Weights of a small GPT-style language model, trained from scratch on English Wikipedia.
Size: MLP 1344 SwiGLU, vocabulary 16384, 49.4M parameters.
Each number is 500 + 50 x the weight over the matrix's rms, rounded and kept within 0 to 999. Layers, rows and columns count from 0. Numbers have three digits each.

# gate: layer 3 MLP gate, 1344x512, rms 0.107, rows 404-420, columns 128-255
# up: layer 3 MLP up, 1344x512, rms 0.107, rows 404-419, columns 128-255
# down: layer 3 MLP down (transposed), 1344x512, rms 0.147, rows 404-419, columns 128-255
gate404:533555509454546561492513458507537501527497523564465533507556506519541526578559433539475521458516497592462442592499448483454451462535513434544409417453500467512449469551473379567480522486531483540421454534544521414515497461516529498561594577576517568448501501507465478590488565472533458503405449449572494497528504424527524546509495485494510475479505498506471498402448534485546429516425
up404:484447517489456391440472501465518570507489520471555482492512448399516496431462510505499414538462506385442496453516513496425507467458419566491524493583503506515580490512503601476524547506515595474532484457527493532426494575513557555531425435479511537420445606428489565444478561489556510469527467560465519528427503528440518507476514492460390434520546474461555499572522449519424469437512
down404:473456452525465518542465481572505516463524483323481517559470488413437408360500495484452509604486534572515573424433483492466487444493454512530551488455582502595516507534415442492506452488492435473584425441537495551524540495530544536594430469506545412494451346577558488539445447495487564580519442437495514487525536544482384455515412448479590428511513432551474468475539525600461573471566
gate405:485438563540465481546508512500491497529413538546519449406538421419461499458463569520477456490441495447441471509468455453536541528543457523533529498475508497503551549515439506557535440465528480479456482531548481534482472617441379381546609447473502469538460538392485471371492489539542487456589519370457548515515476548377481418505581450530542450533453424492529484508537520486558481499452
up405:408454484517477516514493554463492487577443555459536421539538484463542588419469581475486575495463458513597577488576586422506485399516490505591422557589453534481533480559501528518563429447537552514502470488501516551576481527543476461455522572497474490490489460523521464497468554481461525461539531439520463466518448492447436434525479522531489494495502503466476497502487475537494559488437
down405:507428481481461496476573414562492452442493540481436511488512503543438443485532484488421425407525480483456472630516522535454538549468478515486430556508520524524451499556474439510444536499508464436460558503505485489561605494494416646527544460507459435510444494517457593472579494469479546510428451497490424581483517455488503496456516528509530504574519513518556615450439484462482485537429
gate406:466393556444447462427365484505449481445621434467530533486526533588507550484451512571555447531540448455419473431459483476583514469421436440525392506494469492523614527566634507482480438517582505391438519423416544473480432530495494457565484401498424555493621574531522467464472557510621531448499517496551473502507480406510454391600601463559498581472580450536478542551488575588508475504415
up406:547597498505569398500577531499485509573516483487576496437480525537546473492503438382580435526524518562489462521525519537418378474471465383411604540559410500549511542582510626399470491487595524550469572556434363437516478475495464473486592550443467486446509426474528498499464543558488485483669527485478484459525490588490510460468566485511497449417458466459427470466547439516483477550591
down406:460429503581525490506547444634483509550498555528393450529442408525543469500484461470476411486503500543482517515487499549548477473496496528501503456588516521494553505459499529462533473417488461627472443504466487489460431425470449382568454564532491552611392380540382511504528557493492513482517547515390391628501481492540558500401477561486479472462532473503616554480433478489525534530515
gate407:510468529585538534431429541505356477541501356493468539490516557533467507595543418587503552504501530511494514481539495501401578537491481504469443483497420521497466464504449592531563542541495330396534538428540590450435458501477450520462532534543484532518489545508582554500446461502430542458523462489559478439487566523441475509489502614486467559514450476428519521480417398539510440430496
up407:455464555481535420589537457475532456470533565581557378504498470442490410448493534511559559489489467502462545490512486498520442571520499474584511518517530517490442499452442440404399558457493488639549445499447515479527474513501536468491527545359522441471417400510481486513459508478535616470410539545492500525509452472527493461526547443491447439506506601530505468529494552559499611413468
down407:585389554562492561530477487507527588497484608470506531453445488446507439449521464497527485446425475543568489462522494473488579529538418494472511478446532549392441520465498518375493504449476499588506511460554495463530458490448559559502496469409498573474447490465463423544529518399491542490459490499435552442485422453474581634532472465526471435531492486585484585490474536515477542490474
gate408:488474557558502433544487459427538540555399506483551488538440496499549539482499468506441509465437572574514539473468490472440479532484559387536428526500459569527456383464455400568514530598479558576524471435557485435503492419507477577520454508509457498441494415481555498570519409585616448563522485494495499549427577541571488516520493475538522520532529518522504438423502422478518505575460
up408:491563462595426561484450440373407533505452477588499599559499477540530497450448473558484424565376596545484441620546450544506406516513490506566426481509399557504495460397545493524527481515516526591458423430494492474414478489472396534443527468533488416515583519448506541496397551439549506451479377508514504548574486526484505450532501605523512526597501490467545517424522435448481534518483
down408:510465416499490477448505518501558437493444502416413515490526458477527486413515621545470533481490495494514581487490558462529560526539412482531511502418439437448385499513577497437510444512436450573390449573559444480430549461523513499471514460507481502528474567535465559452593496535457464479516647422565499617426571523521434533488557483498447501503447514415522465525516466519431514465572
gate409:527527514470551561465582468517511644489483427462565487507582442552487480538527501439507457462515452448514474482572497455436498519473522470519515495521493472617453561485414403571542461505492598524515482519544486496499505515507496448449439565419476475499462436437512530520459557499501478501444504517484490524415424560478480468463460589412532483524486521485478574469498473537462586455446
up409:479523515565507492584494571468496381425480466487447524391521521460519548454511507513512566658521367498483470502480470572571481472485462526470509439503581483421501487519579472475524479558530514426517500520492465499507620488484485526479433480538522482547437608438585393517481472440480512471447523456495488446533534488522414459441465465487441551461516684496522454571475344512570470520501
down409:561552592511413551560420551490499429522509499496602472562504481511451521508443544524507467471435468455550582503533528591540517502456530517453420549537506560545490539607377476514448525538472428549452496511549508464422449563438462438536423470501517518415461526598422456489428421436594477453462466492588528459555427564530482470439475590569533490454590452516534497450458454546568473493538
gate410:479473571418456455521407510421480518475490535491522486375538507485567459514583505451453474519426571411550473531516470486405400489553556523513493664583516526507461514483528474468488455502557504524592434542453522502521516548467480552510572468526548600536570444413447471547533475414475420566472564530543511535467512534506449484504556526417508488479593552471527461512523513534415544549579
up410:533446446491526540451473466521502494504461505515530505565568464495447472565560554501495515469614435489575544538527511514566584483517533449551520453506482524609494466561485490493472558522511510496470552439513471395543464411450604538434468548502537452428461546512481539526387433497490516501506453474449499522510442523498437602566451534482500492593485431534511468536435581510467543460564
down410:568543467528478534598524560521548523498454531470469468533388581447618517576486608561515439534626457488568535527525443473509526459506456448534543450518453604499478472474468499473481548541502451563494499460481517483522512517532476496543487460526469442509496534401522432450591459439565484438502508549476564577465558544465476469562561538472445446481463581526556443403363484531424490502539
gate411:499475425486542510547472509539517478448550459455463559510453444468465528495539526476429514454474470490519531459462530577432481449470547446501477446452555527386516470420415455595460568594485567455499468512598467476460470487459578489492518427503515531463459458498412531499468519448467518493459504519616485499447558555475454460467460433445495504523535537611459592519496449492523505509490
up411:471484365483557566516435501552529498432569452489532495552510543452441567506435504416529482524500479487560540425317456558503538409429512506427498483434551508437545446397422456570445543514502583519504513527603568498571513503518596373591478434530491582388493503448407456497590472453459564537465484563569454573430470648576481551477598435562533426560544513484446447419477557439505505521537
down411:518425507485510474469444454481509499458453445523523545479500500501542521612395452470473542608482407500608448522470526482534523506398543479554515558491505531517536461497497498553474619456414582469393526576471446518482534444608522504441525510366464472457408514356449524438418441560505453451539460492584617482531467548526538487490529503431500533523504569462492487480543438518546480581555
gate412:488556501418469520451485512512550501486396534562500584607417514532479406473453474478571456531589485542496432522456606425497466569338498486473478486432433506436519467364503551434590463524482540525447568554531485550475500403483521490548499461424523447486543432454471489579485544531515556436496571586473467494506551516559490464436510576440499457574468530529522451496404455546515498442464
up412:502489564510501535498478529498472465494554542509499455486483498495432473469465581522499473465451489463527562522499428499429581489592497534446522514531432483574553438547449433554536496505449508464474453510504476524527491483532460509479549447530451456532468454517468518413505469425480575482587465420458539503485492521533522585605481529522505451581531505453555498516526425481471531545546
down412:422552538544468524418645535416498439481591469457567517452476552437478519521427432538581479406562495472561490481421428517472514522662539457503549528544437545456561425563515559410516543552421558426434417444517505465494550419544443441503441553536496596497513467549505548465467540567448561485530549562508504419500483443465585500532519499542479539504533470479423471484523446562490441500512
gate413:510481481479481484522566477484493463541560456428483517508485528579452475445518578547596505545564557502592445531440536512496409502463523538559568518419610517549468499537484519482604476510537540525481439573530482576476521458473524474579412483522574473537459506432487474464503535548486509439430428484496548434500598525486441552495517547499504414442403569523520520484536537484461550503469
up413:417529435486601511526563485459510523551476398403520510515482521516518453524566575487521472556469459534482487531482526554482424599477498518556477528523425505399540505438510525412545536541534454485428534511528510604555467530514520498458456426504521470486460434447501480434485502558433415378420467414437422418492501492438485433527546448473473471586504639516448504525522506496554496510481
down413:453540466516505467481577466458585443490562418460528474469451485535487490515507502638511488497422503373511525448458583564527396586442554574510494534416441525425582507439447454507462499462436518499562491589410486578460515561494582448548434467508526566501510454496407527422490555528529462489432551446437532495510519538401535429582555429543525522522465533590596465510506545472453392516406
gate414:485579505477458592510473421381624481475570484583575521570569450542473577532533581528541417513534469525424576454548560548492455531489526405497438481447599499460441529531537539420562470573416576646589532474580493413437526572458537538426505587452465546532496551564485516505619563491566532512559526454445601403457470416537536423566518428503525537467488601453446556481488523543410468456529
up414:418536481546496397573452597483471444537595466490518440412554414481507450541541346486398566550478566572501542455580535376517432500552477470454460547501412469466490462482517432564551452459480468492490527576470457433458446454528523568509464493558528464479504427487551470460501580505524572469465493500565479526536435482466441578435381482462557495482435525401552516512517526542481517422474
down414:548580519487452528535524429427529538523476591479496561548456603522544492530527517538508482514508560562487523374481491474512483553512540509538494465564581511603558498498566557606463490481531409519468472503543486503579486560431509470586625456530506589455516513491530500518453383504532448588509397457577502436537448454527458444545522583467525470593448484410474484472580549556442457472463
gate415:534530465454510478501461414544457351526513535554517464426575477479448486444424523441485513460552625580419493460483453459546456521479507517490551504466475512528567500438487596417448446535530435523527530441537482535445470548452523442454534409523524577531452533503419423451520416545475605562496550556549404446485503496465500555536568547562472501548445465585529504546469485560419476476536
up415:467544448567550464432501569511437467498497522493530556527461525476499584466526556538523431572487529484478539495396487432559522477555476482448557497523495503494579497495478534481573565481554457556554432579564482493508475448561525508508476398563528485388509556461533533440559573497496451532440444485563539538572520479467461544521551489543467410459436379476510492652528521470525439437483
down415:544541498469488481443493536467450388432563504564444393499589584440562407504475526653466560461469598490588473357437465545433519567510497402471465600467582515413512660538559558479542588624507462551424533435577504461439452483469614570593474495626399587542505449541477429525511497434467518479526491623436470599456454467433433440473534485458410472526509507464449576559537479440562529431563
gate416:501579464475607443473452522510508489522543541516452501566428562624472538581597403480498531539430581422542391553462474475550463460491544508563515487495381452521445526549453514554440499461551523511451563448473497502496510365438452508534519542489445553532564490457615450617458445429469500564532514557513522401510460432487531470470445456532474497524505511582420455487542482565492519473454
up416:560500535507502505400511511485427516477481528426468467456531463439515473411487469493440549465501515579448542501511566490501450497504464474544467563479602492543526396505494485437572484496428510412511480516408506527547468558585524441402495527488517447463415535516533610461493521528470481488467465473477463538500564569543510629529465580470434515533497522483512534584471492474469522485547
down416:568502604506480517595564572439520500471431464573595438560390587405539493557475506468556526548475411366543472488469558447584538418513432577478522576495489498490387470450563528489670479477517487397532548576423484518581491469491622533482550581484445478487579604482468542515503492499484491502430501504467567562544480464484475458548510471431649529442495455496424497473498469548483499410555
gate417:535508476540496505431616505545687478537442501524536459529487467604400427508519529447566510435554441465509469569441483536506469490602509548474512513424517504492499477435441427563531545407432475550476519581530534581466517616523465553379512567468451420562469505537470433435464502485518520554495584408497526436485430545540421623431321464418505549435465423556581579435516562523507541512508
up417:468508529512550582525478521488548472589461497559545486545448539604435505497465495482521420559502426576480497551509467527591458525475463442428470482514539495553490453497590446534556535535486478446473487494610534582417511551518495538488507541487533475550471447479570447474475502385508500512533578577448511478497376603629432513442482520617495455480468455530485529501400528456452486529505
down417:499473504453499528482475456507472464472541533487496458549442581426529592451452544564564443562463577487485447495503470472512537558450450440572540497585585471486496470480559583490412576581492519476484469413506440495489519532504480410580545520602546523562514490470518488466528446540391453518583566555517532533522590491462544505576501477564526481471535558481527501586444540482459467538408
gate418:557512522478495472525505463506508510515544454484456487451504605476488551460436551491525409430558494544546412455420498511575471474489504475412528600475489552514526473480446448436538430497526420499490630524477495560614476540543606511467435540560525456596393474505540446530531429525617615557508433449396497537523488526482397576505447463463462516457529459566422587504519516491432476481526
up418:443478418597438532582488461469511564503496489540507492421546583454515427506578561546435365491494563579489445475418465454560503507493590523439484519457551500423532475578473490574579520510465481472472502432457523563573494487488452525505478386541461479575479432504577560517489507503465551490560451535521514583521442464534470496578463544487534519515440439561486540453494444436455556465554
down418:415476452487534519588502490541499509491509465466608491536545571495413556556504523455524502559476520441518389419532549423592509485480570640414439604489470573466500513639532473457588620466517364566519560519430572526537515480523436510465475521588559536483485536534536466482463539479591481536459512443426475596494457550463544549478481518519385452524514539438477602517492465486494477392575
gate419:577457481477514411480503465492510472433482549516457504575473453413539459460536510488496488413492539538566466511529431561485495524530500460509516517531465441563543490558477471503455482478594405450476505525501490600503494444489518571465558514497515512475496592479402530511504574486488580461540508520503442536542502490437517538504580513483527578457435464528510547501499530424454466575518
up419:479545524499525487597501533462429488510344482418493535532508449546497480624500473492438463444467453436510605545366440590468478489557528553477425463585468500496443554472554431521529486491572468456437500498638474609439515491542527458394582572497583499451554599500510535456473512529511430527527506464529459604517519554515495499436522497466575468538577498476485454554557485474520522474497
down419:420438551561513528534579516505538546534555479578524516456500516539541474424511470451504530526532488567506430522567508409498536440469544461453534499508511499498601458534493538564514501508431538526500510503405536463602447522458498522616463455498416458503422498520477546574429515478460480487376474534416529444470488505463472460578503444526475530445466516552428548391470475501517512510509
gate420:497500528500522559549521571510506475497515516513433420388553488554554470429437540475504552487468554536544513489416563509460471461479458422550523622539530441443547461488492531534459529520593424558554454527503506484574538533536528500459512503478540458542526499515554526462576487536436580452438497484455443537487474539459447442463561535606481590442544501491446551444510467580541545475440